From a checkpoint of a small transformer trained on Wikipedia.
Size: 13 layers, width 128, 2 heads of 64, MLP 768 SiLU, vocabulary 1419, 3.8M parameters.
Architecture: RMSNorm before each block, rotary positions, no biases in attention or MLP, embeddings untied during training, normalized queries and keys, a smear gate.
Each number is 50 + 12 x the weight over its row's rms, rounded and kept within 0 to 99. Layers, rows and columns count from 0. The size before them is the row's rms in percent of the matrix's.

# layer 8 MLP up, 768x128, rms 0.0647, rows 160-268, columns 0-63
107:79 49 43 42 66 34 29 35 48 62 32 61 49 25 44 41 44 43 32 21 52 44 61 29 63 47 51 37 43 73 55 60 60 48 29 32 66 47 57 44 54 48 48 67 43 51 68 59 59 44 47 54 48 57 59 43 43 68 74 42 68 56 51 21
105:33 76 66 52 62 50 58 50 58 37 54 53 61 68 56 48 48 55 37 29 60 39 51 40 29 70 38 44 10 60 54 47 64 43 67 50 53 37 46 34 68 22 67 45 53 48 49 29 60 48 51 52 51 62 33 57 46 56 60 55 33 34 38 53
098:51 38 48 48 33 51 29 44 68 72 56 43 41 32 68 52 46 47 53 57 73 46 42 46 46 34 33 54 51 45 51 82 47 49 38 42 65 33 33 64 47 67 45 36 67 56 30 54 52 44 47 33 33 36 69 59 48 44 63 42 47 40 62 49
095:43 48 44 57 32 58 46 30 63 68 31 54 34 47 71 53 44 45 56 35 58 47 44 36 52 35 55 60 59 55 55 68 54 46 47 47 66 43 31 60 28 58 57 38 40 45 41 58 35 35 39 66 58 65 73 15 45 52 50 20 66 39 58 47
100:46 56 42 52 50 35 67 34 64 45 51 43 61 38 55 52 45 24 58 48 67 69 64 50 32 57 39 77 59 59 42 50 38 38 37 55 48 58 57 62 33 49 33 46 46 55 26 39 36 57 43 68 56 36 64 45 46 82 69 65 40 43 48 25
104:60 42 69 48 55 52 42 51 63 38 71 42 52 47 56 46 44 42 54 51 37 45 65 38 46 25 55 57 61 31 54 72 28 41 30 35 71 29 59 58 43 36 48 27 53 60 32 40 41 47 57 50 54 50 55 47 66 53 56 37 49 61 38 45
093:62 52 42 37 43 44 64 52 62 57 47 38 38 43 53 60 36 50 52 48 55 53 51 66 52 54 44 64 39 43 42 68 23 51 73 41 46 75 73 61 37 33 48 62 27 46 35 60 32 34 28 56 30 42 65 50 45 49 64 48 51 55 56 49
101:67 34 64 50 69 39 48 44 46 48 65 63 53 41 64 51 32 44 37 25 71 41 52 67 39 56 62 49 25 60 46 28 44 43 72 43 57 68 63 25 51 46 32 66 57 80 39 52 34 35 42 66 43 61 50 34 58 46 50 46 31 39 51 70
100:51 59 71 63 36 46 45 61 32 48 48 49 51 75 34 59 56 53 32 51 54 28 46 41 34 65 36 59 35 71 60 53 54 41 88 69 45 30 51 47 48 40 57 37 59 67 34 65 44 40 56 29 43 50 53 42 37 46 47 47 49 62 58 63
105:44 69 74 30 52 29 19 61 52 55 42 43 34 70 41 42 28 52 48 51 35 49 39 33 54 51 32 38 45 53 39 44 30 59 41 42 38 53 34 46 51 66 71 49 55 50 37 38 80 64 41 31 47 52 55 73 61 48 41 53 34 47 43 42
097:76 28 61 51 40 56 57 46 72 41 67 24 46 49 57 51 31 62 55 49 62 51 63 45 77 55 42 55 33 55 50 42 35 47 47 53 44 52 61 57 51 24 55 54 54 52 46 72 43 44 41 43 28 68 45 57 48 25 38 51 38 43 60 50
091:27 60 49 60 62 48 47 46 59 45 55 63 49 69 31 46 49 28 46 45 66 27 45 45 52 35 53 37 20 36 33 54 47 52 58 33 46 47 35 53 47 65 59 55 55 31 60 37 35 45 53 30 63 65 35 30 58 35 33 44 22 49 42 47
100:66 61 60 52 55 52 44 37 61 58 60 63 77 52 55 40 48 48 69 40 47 53 34 36 56 97 51 57 40 51 40 59 33 54 33 49 36 42 44 50 38 42 49 36 56 36 52 41 44 38 51 52 50 43 51 34 41 49 50 67 32 49 37 35
095:47 42 58 53 60 46 38 49 54 49 36 37 51 47 43 50 38 54 49 43 62 38 55 49 48 52 28 35 38 59 45 54 69 24 47 20 44 26 68 66 44 44 51 33 44 60 69 55 48 39 37 46 23 68 67 46 39 40 56 53 50 56 36 56
097:76 34 51 36 45 45 47 49 47 43 54 55 58 68 70 69 45 30 51 44 44 44 56 52 31 49 39 42 53 46 57 16 68 48 26 40 67 47 40 32 50 73 58 42 64 52 54 58 62 43 32 48 53 58 57 36 63 46 48 63 58 46 45 51
105:42 47 52 51 69 49 39 45 41 53 44 28 54 46 37 50 51 53 66 58 47 33 42 55 52 64 37 46 32 62 41 44 61 34 35 62 35 43 66 47 45 47 53 48 18 55 24 64 72 52 58 38 55 52 60 28 54 47 73 45 40 48 72 47
105:49 51 39 50 34 51 28 61 38 45 60 55 44 71 55 57 38 42 38 70 56 49 68 61 59 48 44 43 44 45 52 50 65 38 67 50 58 54 47 89 35 79 41 54 57 58 37 47 42 53 42 52 51 55 69 30 49 57 37 68 76 46 61 51
091:59 44 52 41 62 57 61 57 38 63 55 40 44 42 47 40 38 20 45 55 55 51 54 53 41 57 53 43 48 66 90 58 60 47 42 61 71 58 51 56 70 69 39 48 54 68 38 39 45 47 68 52 63 65 51 43 35 37 64 60 74 61 71 58
105:38 43 59 64 53 50 56 59 59 47 57 71 78 43 46 54 59 42 43 50 66 56 43 38 45 46 47 58 50 41 58 58 65 47 62 44 56 52 59 30 41 42 41 66 46 54 39 60 13 49 41 53 57 57 70 49 49 54 62 31 75 57 49 65
106:54 61 54 31 74 47 58 54 48 64 60 77 46 61 46 38 54 43 63 40 72 70 51 37 42 56 48 28 50 43 31 36 59 50 42 47 52 35 57 34 43 24 52 59 56 54 68 43 50 80 63 47 62 52 42 54 38 35 66 46 55 59 57 51
095:53 46 90 38 48 49 53 42 55 25 59 55 37 61 43 42 53 47 58 51 55 37 42 33 65 55 58 57 37 64 33 39 50 45 34 37 43 65 52 42 50 45 66 43 53 44 66 76 41 43 32 57 64 41 50 45 37 26 57 26 53 48 60 66
104:63 52 40 45 58 48 32 37 31 45 33 47 56 56 55 65 39 41 61 58 64 61 44 57 23 48 28 78 43 57 58 45 57 57 69 45 32 34 44 34 52 47 50 54 61 43 43 28 29 43 56 39 88 29 53 58 45 59 66 76 52 49 43 44
105:31 59 50 40 71 46 56 39 40 70 53 72 51 52 62 67 59 57 55 48 62 46 27 47 43 38 49 29 49 78 60 45 35 57 61 35 68 42 41 44 73 61 54 60 63 42 25 64 66 43 59 45 41 54 48 37 47 39 37 58 49 41 66 42
096:37 64 61 70 69 53 62 53 26 51 45 67 36 45 67 65 51 37 43 69 46 71 71 59 53 43 52 64 44 44 65 58 45 34 35 49 63 49 75 51 47 41 64 59 31 56 51 58 59 55 63 45 24 50 43 46 43 38 38 73 60 52 64 47
103:56 53 34 50 60 37 48 64 53 45 53 42 70 54 34 25 32 44 60 47 27 58 53 26 49 48 28 58 48 42 45 35 67 51 55 33 53 40 63 73 54 30 57 64 39 54 27 79 34 49 61 50 27 49 73 42 46 65 53 29 43 44 66 59
096:53 49 42 53 35 40 43 53 64 36 53 48 54 60 32 51 36 51 34 47 55 52 42 16 50 64 50 44 59 63 60 67 56 46 49 39 44 47 66 46 59 58 10 50 39 57 55 54 30 44 54 50 47 45 42 46 66 60 46 34 55 41 60 58
092:57 48 56 58 42 64 61 38 50 86 36 67 31 39 73 53 51 53 46 40 59 45 64 38 40 41 52 76 60 58 49 51 43 40 56 65 68 57 52 56 45 67 45 48 47 46 51 74 53 41 22 36 72 45 33 41 40 70 72 45 57 48 63 55
096:50 45 30 66 55 49 42 51 54 62 35 46 38 49 68 52 55 67 39 42 49 42 62 32 40 56 60 48 35 65 58 41 83 35 53 33 45 33 49 64 34 32 37 59 33 40 60 67 41 51 27 72 37 37 46 29 52 31 46 50 39 28 46 38
096:48 38 55 24 55 61 45 36 54 46 34 64 30 63 52 58 71 52 57 36 63 54 40 48 67 57 47 19 40 48 49 53 44 53 53 44 50 48 32 50 47 37 54 78 52 61 74 33 51 63 47 32 63 42 46 48 34 34 58 45 50 55 26 33
097:59 40 54 82 43 61 50 57 57 72 61 58 62 58 49 43 58 40 60 43 26 45 58 39 72 44 51 52 52 68 52 62 55 58 57 45 44 48 83 41 41 48 55 52 46 45 43 61 60 39 39 49 56 71 58 45 47 44 52 66 38 60 39 60
092:50 63 44 44 21 44 56 41 47 63 52 66 54 57 46 67 38 57 41 58 54 42 75 49 54 61 47 42 36 32 29 59 46 41 57 44 59 46 46 52 67 26 07 63 58 33 58 36 27 46 53 70 45 31 72 48 43 50 66 56 45 19 33 42
099:45 65 27 43 67 45 40 55 72 80 57 53 56 46 43 43 47 50 32 36 33 45 52 34 78 77 41 44 52 70 41 48 40 55 35 39 59 39 41 43 43 72 45 50 58 74 42 38 72 40 67 69 17 54 50 30 36 48 54 37 58 53 56 44
094:65 47 45 51 57 53 41 43 63 54 54 45 40 68 53 54 69 42 68 70 48 23 39 72 56 55 21 44 50 50 50 51 64 62 52 53 47 51 72 52 59 47 32 73 48 89 45 59 61 34 39 46 43 67 56 55 44 74 58 83 47 69 51 52
102:45 43 36 54 49 29 49 38 52 57 41 44 42 37 75 63 40 68 70 37 46 61 75 51 69 40 50 28 39 40 51 63 50 45 50 44 50 38 26 55 56 45 44 57 65 41 48 40 37 35 41 53 41 59 27 34 41 52 44 56 53 50 46 58
094:47 62 48 49 69 52 58 23 29 63 55 25 28 37 44 56 43 50 51 49 55 48 41 55 86 63 50 46 48 47 43 29 44 49 60 35 59 36 33 42 69 41 57 58 48 66 66 47 68 54 48 31 48 72 39 67 47 59 49 70 49 58 32 47
094:60 55 63 38 39 47 60 17 58 59 47 43 45 59 52 84 55 40 82 60 59 55 70 52 41 35 54 60 55 51 42 68 40 57 47 51 56 65 46 35 49 59 58 45 50 34 56 39 28 43 29 46 37 39 65 64 67 34 42 46 24 46 48 31
103:44 46 59 28 59 56 57 55 48 57 49 54 49 57 54 46 59 41 58 72 66 58 61 56 36 76 50 43 49 55 67 53 39 43 35 48 47 37 35 66 53 47 45 75 36 51 43 57 55 56 48 32 53 53 64 71 46 64 59 47 59 50 46 51
106:68 53 51 72 57 42 48 50 45 74 57 43 72 36 53 45 59 40 48 55 59 37 61 32 40 36 42 48 50 42 58 57 57 33 58 45 57 60 72 62 55 21 34 55 45 57 37 45 44 30 58 84 44 35 43 30 66 60 38 56 55 64 51 40
100:56 50 52 47 55 53 41 31 31 55 40 78 62 67 49 54 71 48 45 41 57 30 67 79 68 54 47 55 58 45 52 36 17 49 54 44 35 62 53 45 28 63 46 74 24 36 70 53 59 42 48 54 42 43 45 61 41 60 44 58 51 49 54 42
113:31 50 53 44 41 56 28 50 38 53 44 51 40 54 45 65 44 34 49 49 31 37 64 29 68 45 44 56 61 43 54 52 58 55 44 25 51 36 44 46 39 54 57 58 47 66 49 56 32 48 71 45 60 43 26 39 29 59 64 58 76 50 38 55
108:65 63 64 53 57 36 63 60 44 80 56 58 63 49 55 54 70 47 52 55 58 44 59 46 46 84 45 41 70 44 56 53 55 48 47 41 49 42 57 53 40 46 30 39 58 71 41 47 61 39 46 10 63 36 52 56 56 32 54 50 43 41 60 35
097:59 64 56 59 60 53 55 41 52 50 55 60 39 61 65 37 59 31 52 59 39 39 48 35 68 71 45 49 68 62 53 41 59 45 29 46 72 55 70 38 39 45 38 54 50 46 42 41 43 72 76 33 41 44 49 69 44 58 52 70 68 55 56 39
103:35 42 41 55 54 39 63 69 77 46 51 41 22 42 47 40 64 53 42 42 65 53 46 47 71 42 54 74 39 49 45 47 47 36 35 50 56 46 34 34 54 55 67 68 51 48 38 35 47 52 29 55 40 47 32 58 57 36 65 50 65 14 62 50
090:61 48 50 47 44 55 55 39 52 54 54 57 39 48 62 56 42 42 42 64 68 39 82 62 40 38 37 30 52 37 47 62 42 62 58 31 48 71 44 56 49 54 59 47 41 51 61 59 53 58 46 65 61 43 48 59 69 62 66 61 59 51 32 46
105:62 51 35 49 41 64 57 55 47 58 34 58 38 40 52 38 37 64 60 61 71 58 62 44 49 49 26 42 27 68 51 50 48 36 46 37 29 41 58 71 61 35 58 60 44 64 32 45 67 46 55 57 54 44 36 32 28 56 51 46 42 70 62 51
115:64 53 69 40 49 57 47 43 67 35 42 58 51 77 43 52 40 46 64 50 67 46 32 68 53 32 50 62 63 47 64 34 59 54 25 52 75 43 31 42 45 55 45 32 44 51 34 57 50 41 29 55 47 17 44 65 61 39 52 54 57 46 55 53
100:47 36 49 49 63 50 35 53 34 57 71 33 23 30 49 66 62 60 53 48 44 51 52 40 54 47 43 33 45 27 60 38 35 45 41 29 38 50 48 46 50 76 37 35 56 30 48 60 57 31 39 58 69 46 33 45 38 58 58 56 38 61 70 50
114:75 32 51 62 59 41 62 39 39 59 54 45 55 73 41 63 66 40 33 43 61 58 71 58 48 43 51 25 53 51 24 62 51 62 69 24 54 35 60 56 36 50 41 58 56 41 45 39 56 43 56 35 65 32 51 50 40 57 42 42 53 54 50 45
110:53 63 47 81 42 58 53 27 71 59 55 50 60 53 74 54 37 43 56 57 48 42 55 28 41 51 33 42 51 33 47 25 51 41 55 50 18 36 44 31 68 49 60 72 36 32 66 58 43 56 61 37 40 37 47 41 48 67 39 59 40 42 38 62
097:44 59 52 59 50 62 38 45 60 36 68 52 48 45 52 39 70 38 45 42 39 42 32 30 62 57 50 56 49 76 47 17 67 57 49 60 57 53 72 51 48 41 55 61 27 50 41 41 39 37 56 37 55 47 47 53 51 60 60 61 42 54 62 57
103:47 51 60 51 43 58 34 36 39 59 70 54 48 46 31 54 54 50 53 69 54 76 55 50 33 61 51 65 62 21 56 50 59 52 57 65 33 51 49 50 47 55 38 51 70 69 46 67 68 60 37 12 62 38 75 38 58 60 49 67 49 42 55 50
107:51 60 43 48 42 68 59 22 57 36 53 72 59 56 37 46 37 54 55 45 47 41 50 41 50 40 59 50 69 47 33 44 39 46 55 38 14 43 48 40 48 50 48 44 48 52 38 25 53 47 56 37 54 55 44 50 43 42 51 25 16 51 50 46
104:60 52 55 63 57 85 49 38 40 59 39 51 62 49 40 62 38 55 46 60 65 42 57 57 53 54 54 43 58 31 60 30 47 43 35 51 59 58 44 48 34 48 43 60 43 49 32 53 60 54 35 65 36 72 42 45 44 55 50 56 23 25 49 46
097:36 36 30 48 46 45 81 50 76 52 43 57 56 36 48 65 43 60 36 51 47 59 69 72 53 45 43 43 67 39 48 45 67 39 60 52 43 32 47 43 48 37 30 43 57 28 47 48 32 40 56 33 67 48 70 28 49 63 46 62 56 57 48 46
099:67 45 39 59 46 47 26 53 33 53 53 49 53 60 45 30 49 51 31 35 63 61 53 47 40 56 59 54 37 58 59 34 58 55 59 61 53 49 44 56 51 29 42 48 43 56 40 67 56 35 37 39 58 71 43 40 39 56 77 56 27 58 60 62
104:56 61 44 68 68 43 38 32 45 57 64 46 46 52 59 51 57 45 65 38 53 56 42 56 27 56 55 56 32 60 60 40 48 41 63 70 70 47 25 63 38 61 48 63 37 58 32 57 35 41 51 48 48 42 39 70 37 62 60 37 52 33 62 44
098:37 60 57 74 58 40 32 53 58 35 56 54 54 56 38 39 40 51 40 40 55 49 66 50 53 47 55 52 57 54 56 58 41 48 39 52 65 51 49 69 51 45 49 58 41 58 68 59 52 37 68 64 51 36 65 46 81 51 49 70 48 45 71 37
097:56 48 66 69 69 38 44 43 34 41 58 69 39 53 57 58 52 31 45 49 49 21 48 47 32 61 48 56 54 37 53 28 59 52 72 41 69 28 59 36 42 70 52 49 47 44 41 56 60 38 49 55 61 57 48 52 47 58 44 70 43 65 57 29
106:57 61 59 57 45 29 47 60 40 50 58 31 55 56 44 53 33 42 31 43 53 49 58 48 45 56 43 61 59 57 65 31 51 32 64 57 34 53 42 76 37 66 41 49 40 48 56 78 50 61 50 68 42 25 55 38 53 45 38 51 67 37 67 82
104:56 47 50 30 45 64 50 69 32 52 50 56 68 55 58 55 55 46 48 51 44 44 28 51 79 57 44 54 78 75 44 40 55 51 57 51 30 60 23 48 52 17 62 38 69 33 53 58 69 47 50 46 57 56 39 42 46 61 68 58 26 36 37 52
090:24 53 67 59 37 36 46 45 55 76 94 30 53 61 44 58 46 42 66 54 42 61 54 67 51 70 54 50 37 53 38 41 50 47 53 34 47 34 35 54 45 59 42 41 61 45 51 46 45 34 56 42 53 41 63 33 43 38 20 59 51 46 68 47
093:41 41 73 43 29 41 54 57 64 54 33 62 64 63 53 57 42 57 40 51 53 52 59 53 61 27 48 51 66 31 53 44 28 70 41 72 60 47 61 51 51 87 32 39 67 44 74 37 39 33 56 35 49 49 35 55 54 60 44 54 50 48 66 57
093:53 41 43 40 65 70 56 46 57 43 57 37 41 78 80 52 37 54 59 55 34 52 61 44 53 65 48 65 37 54 39 45 72 44 58 47 44 58 51 39 53 50 69 43 51 79 50 52 56 27 60 57 33 65 55 18 59 37 39 62 60 52 61 47
101:46 73 43 62 37 41 36 51 51 60 53 56 72 48 42 55 51 45 49 45 41 35 59 57 52 44 58 45 46 49 46 44 61 42 49 38 29 39 45 55 53 51 46 68 49 43 44 41 38 57 37 37 52 45 48 41 43 51 32 36 49 67 31 51
095:43 63 61 33 47 57 26 58 34 55 34 42 44 30 49 57 35 49 52 28 58 65 58 44 57 48 44 58 26 47 39 36 38 45 34 44 62 50 21 47 49 57 60 40 50 51 49 65 60 62 69 55 41 32 50 68 42 60 40 40 51 58 52 37
101:52 21 61 75 36 50 60 55 58 56 50 51 38 47 44 60 63 48 48 41 62 56 43 38 45 61 41 55 62 47 51 37 45 63 41 56 43 47 57 56 64 61 42 53 39 59 54 52 70 60 36 35 44 53 37 65 40 39 37 52 46 26 54 45
096:38 41 49 54 64 34 52 20 63 91 42 63 56 50 41 69 42 40 65 42 55 45 38 49 55 62 39 27 38 76 65 68 50 53 48 63 36 55 45 41 52 44 40 52 46 69 53 42 60 61 44 43 61 55 39 52 52 48 34 38 48 49 50 46
091:43 53 31 50 48 39 43 66 62 39 50 76 46 55 36 64 54 36 40 34 63 44 48 33 56 54 41 63 70 41 45 30 54 55 28 38 44 34 28 32 51 47 65 56 27 57 69 54 41 46 50 41 55 33 50 38 50 59 65 43 53 39 60 46
105:17 60 42 53 31 54 65 39 83 47 67 39 49 43 26 63 50 49 69 43 59 23 25 37 72 44 59 38 56 52 37 66 51 35 58 56 23 57 68 43 50 27 66 43 42 51 29 47 79 50 49 58 56 37 48 50 59 58 28 47 50 52 34 39
107:55 36 45 50 60 38 63 49 63 49 46 53 33 50 48 47 45 58 53 28 31 61 61 42 54 52 43 51 47 30 37 51 59 56 67 44 35 38 38 75 53 51 68 72 76 63 22 56 47 44 43 60 67 31 61 44 48 75 54 56 26 54 35 62
102:58 35 48 71 56 60 41 49 44 41 46 59 53 63 50 72 56 46 45 30 62 55 71 53 52 39 51 56 40 46 27 54 49 60 66 65 57 54 50 50 35 51 55 42 55 49 57 47 63 39 51 66 39 53 47 51 41 51 40 45 48 59 33 59
097:33 37 55 52 83 37 46 63 45 39 51 54 45 51 59 63 31 68 67 43 76 61 66 38 69 46 55 59 53 42 57 79 39 41 43 53 41 52 53 41 60 43 64 38 23 67 56 49 43 50 22 59 50 48 37 34 54 39 50 34 49 34 18 55
095:45 41 42 24 50 60 52 48 32 44 55 56 52 36 63 45 59 55 58 49 47 39 64 41 47 55 33 52 47 54 49 47 59 38 52 38 46 47 51 50 42 61 68 53 62 46 57 56 49 51 49 29 41 78 47 64 39 52 56 57 48 65 55 36
110:46 61 64 67 39 45 44 49 58 56 52 36 50 39 58 35 42 53 52 53 64 42 64 52 60 43 46 62 49 70 50 51 76 43 45 45 58 32 36 69 26 64 46 54 52 57 57 47 69 55 61 53 38 47 54 63 58 48 51 76 72 39 26 39
099:60 51 49 55 66 66 51 32 36 62 51 39 64 37 32 44 66 30 50 56 55 48 59 58 78 58 35 58 48 41 55 47 48 62 51 48 23 39 39 27 23 67 42 47 52 64 61 73 54 55 54 33 55 67 50 53 55 69 71 53 71 77 50 57
106:65 55 59 56 61 22 32 25 43 47 58 48 43 38 44 52 51 44 49 51 54 32 58 37 49 25 38 60 39 52 40 64 53 37 43 55 55 69 51 59 51 62 47 31 55 46 46 43 39 47 41 69 35 25 34 28 72 62 24 66 22 38 57 52
098:69 61 47 46 63 51 42 52 34 35 51 31 54 64 66 58 43 67 36 54 50 24 65 50 47 49 54 78 38 53 40 68 55 46 46 50 36 51 46 27 57 45 35 68 46 39 54 52 54 42 38 76 50 73 64 51 43 59 52 67 39 44 56 58
090:44 68 70 58 63 34 41 63 78 52 39 49 54 42 76 56 56 51 69 19 60 61 44 46 50 43 53 46 36 46 53 61 31 33 54 31 52 34 52 53 64 67 49 41 44 62 55 74 21 30 41 69 58 35 59 66 53 71 44 50 59 54 49 58
098:30 58 55 67 41 40 61 53 49 60 37 38 31 65 67 67 38 31 40 35 58 53 28 52 63 68 52 75 46 46 35 71 71 45 83 56 45 36 45 34 40 52 42 70 52 56 48 48 72 50 58 35 54 50 67 34 63 62 55 45 54 52 56 50
101:50 64 55 29 70 58 35 42 46 46 54 56 55 52 41 41 45 40 23 56 70 54 33 44 52 49 49 52 60 48 44 09 49 50 44 44 64 38 60 55 54 52 27 41 43 63 59 37 67 33 49 50 60 78 67 34 64 50 53 59 50 26 66 54
101:38 43 43 50 52 43 54 64 50 67 58 31 52 79 44 36 62 60 48 44 41 42 64 51 14 53 49 44 63 52 32 56 43 38 53 45 49 76 35 47 60 50 57 66 55 51 59 21 36 55 50 44 71 48 54 47 53 68 42 40 57 39 31 45
105:48 31 50 64 53 26 28 41 46 72 71 48 40 71 69 54 39 62 58 43 38 51 61 42 68 51 48 41 37 51 50 43 51 54 40 30 56 42 49 60 57 38 51 52 37 51 43 58 38 40 51 56 47 62 23 32 52 39 78 59 36 68 34 55
102:37 45 58 35 46 74 30 49 34 43 61 45 45 51 42 53 60 46 61 42 73 41 29 42 42 45 44 41 44 44 59 40 53 54 39 41 35 44 33 40 46 41 52 56 35 37 44 35 46 64 50 37 47 37 62 51 43 50 68 55 54 29 53 79
098:50 58 53 32 32 33 59 64 62 27 22 54 34 55 58 55 58 54 48 44 51 45 21 58 79 51 31 60 42 46 49 34 51 27 24 59 43 46 40 68 45 51 63 56 50 52 52 38 58 50 39 54 46 50 57 58 29 60 68 39 38 64 65 54
101:51 51 64 53 61 48 50 39 57 41 59 59 33 57 40 52 41 40 45 31 60 59 28 35 61 46 37 66 46 50 54 38 66 53 41 55 47 38 14 41 40 33 41 45 40 48 41 44 54 50 44 45 43 44 42 63 54 53 23 42 42 51 47 37
103:60 38 22 60 45 28 57 58 60 41 59 55 54 66 73 46 35 52 24 44 58 60 55 53 27 46 37 54 59 68 34 62 54 55 27 48 47 45 61 54 56 51 56 46 62 44 52 55 45 43 50 61 44 79 58 31 33 53 61 54 70 64 50 46
110:54 51 39 58 37 49 63 45 46 53 42 43 57 39 47 72 27 35 60 36 61 52 66 51 56 39 49 24 62 49 43 59 41 42 38 47 59 58 68 40 38 52 38 58 57 53 53 56 45 51 50 59 42 17 45 73 74 48 25 54 28 58 78 44
108:61 32 42 60 28 44 35 57 59 62 63 62 42 54 46 36 60 54 40 39 70 56 57 35 85 45 62 27 38 52 46 43 63 69 63 28 56 47 69 50 44 45 25 54 46 52 66 63 64 47 60 54 25 45 47 58 51 31 39 33 45 39 59 27
106:45 33 78 26 56 57 60 46 49 55 69 52 34 39 36 39 38 44 40 48 67 41 42 69 29 49 51 67 64 42 64 41 55 54 52 35 64 51 50 62 45 41 61 56 42 32 40 64 61 60 42 37 31 66 69 37 42 34 49 54 68 45 54 53
096:36 54 55 65 49 63 53 38 42 56 48 71 45 50 59 36 33 57 40 40 62 54 56 39 53 48 54 48 55 57 42 48 39 54 44 42 51 63 52 47 48 68 44 43 53 56 69 60 48 51 23 66 67 58 46 66 51 76 38 52 46 46 48 55
103:45 52 38 56 64 39 56 44 59 22 47 43 59 54 61 54 45 41 40 50 52 50 54 42 41 39 54 47 45 43 36 59 55 48 63 47 65 27 60 53 43 47 38 54 43 53 45 65 48 60 28 52 56 77 63 58 33 51 73 23 47 73 53 59
101:60 43 69 54 36 82 58 44 42 52 56 58 78 41 33 55 46 54 48 45 55 49 58 51 51 41 51 46 62 61 50 36 25 52 47 39 48 46 47 51 51 69 34 69 29 36 62 65 38 40 20 67 61 46 62 48 44 52 60 58 40 63 55 42
104:50 53 30 39 55 63 46 68 27 41 48 33 40 76 55 73 68 44 49 57 42 41 47 37 52 42 34 47 61 51 59 71 67 40 54 40 60 38 58 38 46 57 45 42 56 54 37 59 35 41 51 55 44 34 39 74 49 68 40 41 45 29 49 39
109:44 46 55 38 59 30 62 37 50 49 36 22 61 62 56 65 58 30 27 40 67 68 41 35 72 79 33 28 58 52 57 56 39 41 66 68 30 60 57 40 51 51 43 47 47 56 60 60 34 62 58 56 55 46 57 57 67 42 50 49 40 56 57 38
098:64 36 70 39 54 54 42 42 65 48 60 56 62 56 63 58 64 49 22 30 51 51 37 67 58 58 51 37 77 36 37 42 42 39 44 61 55 52 44 78 43 44 49 70 51 55 59 57 57 53 45 45 43 29 42 56 68 31 43 59 49 60 74 39
100:57 44 54 51 73 55 34 49 64 39 40 60 63 74 75 44 39 35 41 34 71 69 53 52 58 56 39 63 56 69 60 47 72 36 50 50 61 35 70 54 71 68 48 62 69 47 55 58 64 39 51 52 42 73 59 48 69 54 36 66 52 50 49 27
099:59 55 27 52 42 77 57 51 50 68 56 52 57 48 23 69 45 28 33 40 60 35 43 53 48 56 53 52 72 62 44 36 46 51 37 64 49 30 40 39 58 55 43 65 62 60 42 55 58 51 73 36 51 47 40 51 53 37 65 52 55 42 45 57
106:45 59 67 58 31 26 40 43 59 49 52 45 50 58 59 50 58 57 57 40 59 43 43 50 43 62 57 62 66 44 77 39 52 67 47 32 54 40 40 55 42 59 38 51 54 66 45 39 49 58 73 62 77 49 62 42 69 61 39 43 62 62 46 66
109:56 57 55 61 37 56 47 38 44 54 54 54 49 66 34 69 39 48 66 38 38 45 42 44 66 27 46 82 39 47 30 48 31 39 61 63 37 60 37 38 36 45 44 63 66 63 58 55 42 56 71 60 44 37 33 49 43 49 27 42 57 41 42 75
100:69 56 55 68 45 74 60 67 43 59 45 53 48 52 51 56 45 56 41 20 63 44 56 66 47 66 50 49 45 42 51 31 35 44 69 59 50 77 42 59 40 47 42 57 38 44 58 59 50 31 38 38 70 47 68 46 43 41 30 60 65 55 54 70
098:47 49 53 53 52 36 43 37 69 37 49 55 65 47 54 38 61 38 49 32 80 51 45 70 49 45 52 48 47 39 54 31 47 38 33 52 65 42 59 56 70 36 52 49 63 58 53 43 51 65 46 76 52 30 36 36 44 41 63 65 43 36 59 49
106:70 66 57 47 48 27 47 34 33 51 52 58 62 73 61 47 63 57 44 47 37 57 55 35 61 70 43 68 56 48 62 35 37 47 70 49 35 59 49 27 39 39 54 67 43 70 48 73 41 52 39 59 51 51 49 56 31 72 55 37 58 63 46 32
106:41 57 45 54 55 51 61 56 38 66 36 51 50 36 48 61 50 58 48 51 59 32 55 45 62 61 21 46 56 52 48 42 37 41 47 34 47 27 59 44 69 47 75 53 71 24 51 62 64 41 50 42 47 28 47 29 70 52 28 54 75 61 65 54
093:59 52 42 63 32 47 53 38 45 51 48 48 67 60 53 35 49 34 82 39 37 48 55 39 53 68 54 61 56 41 70 60 45 37 65 74 55 50 62 58 54 31 64 48 52 33 51 54 41 46 42 54 57 58 34 56 57 66 38 48 66 46 52 20
105:62 27 47 64 53 40 38 63 42 67 47 57 60 64 46 43 54 31 39 49 65 46 45 49 50 51 26 44 58 41 56 39 53 74 54 66 52 38 62 72 58 25 54 74 61 66 32 57 55 50 42 54 32 57 67 49 36 63 36 68 45 26 62 68
103:44 46 42 57 59 54 56 57 62 38 61 36 43 66 67 43 46 38 48 56 22 51 58 55 45 59 51 58 43 58 29 57 26 34 51 61 41 53 60 35 67 42 61 38 38 69 42 53 29 60 76 36 58 50 43 36 45 50 40 55 50 37 67 57
097:35 50 48 43 71 67 68 42 61 28 65 52 25 38 50 69 51 59 78 51 47 38 64 56 45 36 46 52 56 70 38 46 37 41 22 37 52 52 39 63 43 52 55 46 60 53 50 50 51 51 33 44 70 45 55 70 57 40 61 63 55 59 36 42
102:88 58 49 61 30 56 48 57 39 60 59 53 42 49 41 45 37 55 51 46 46 43 35 39 42 57 34 58 29 75 47 59 40 53 47 55 36 43 31 55 43 39 28 61 42 66 78 53 47 52 46 45 47 40 56 45 50 56 61 40 63 51 46 59
096:61 43 52 37 75 40 37 37 28 60 43 32 44 64 48 39 59 72 49 46 52 35 46 27 70 44 34 33 54 60 31 48 52 50 56 37 60 44 55 55 35 37 52 58 45 62 51 61 37 37 44 74 57 45 49 28 44 50 32 50 46 41 65 55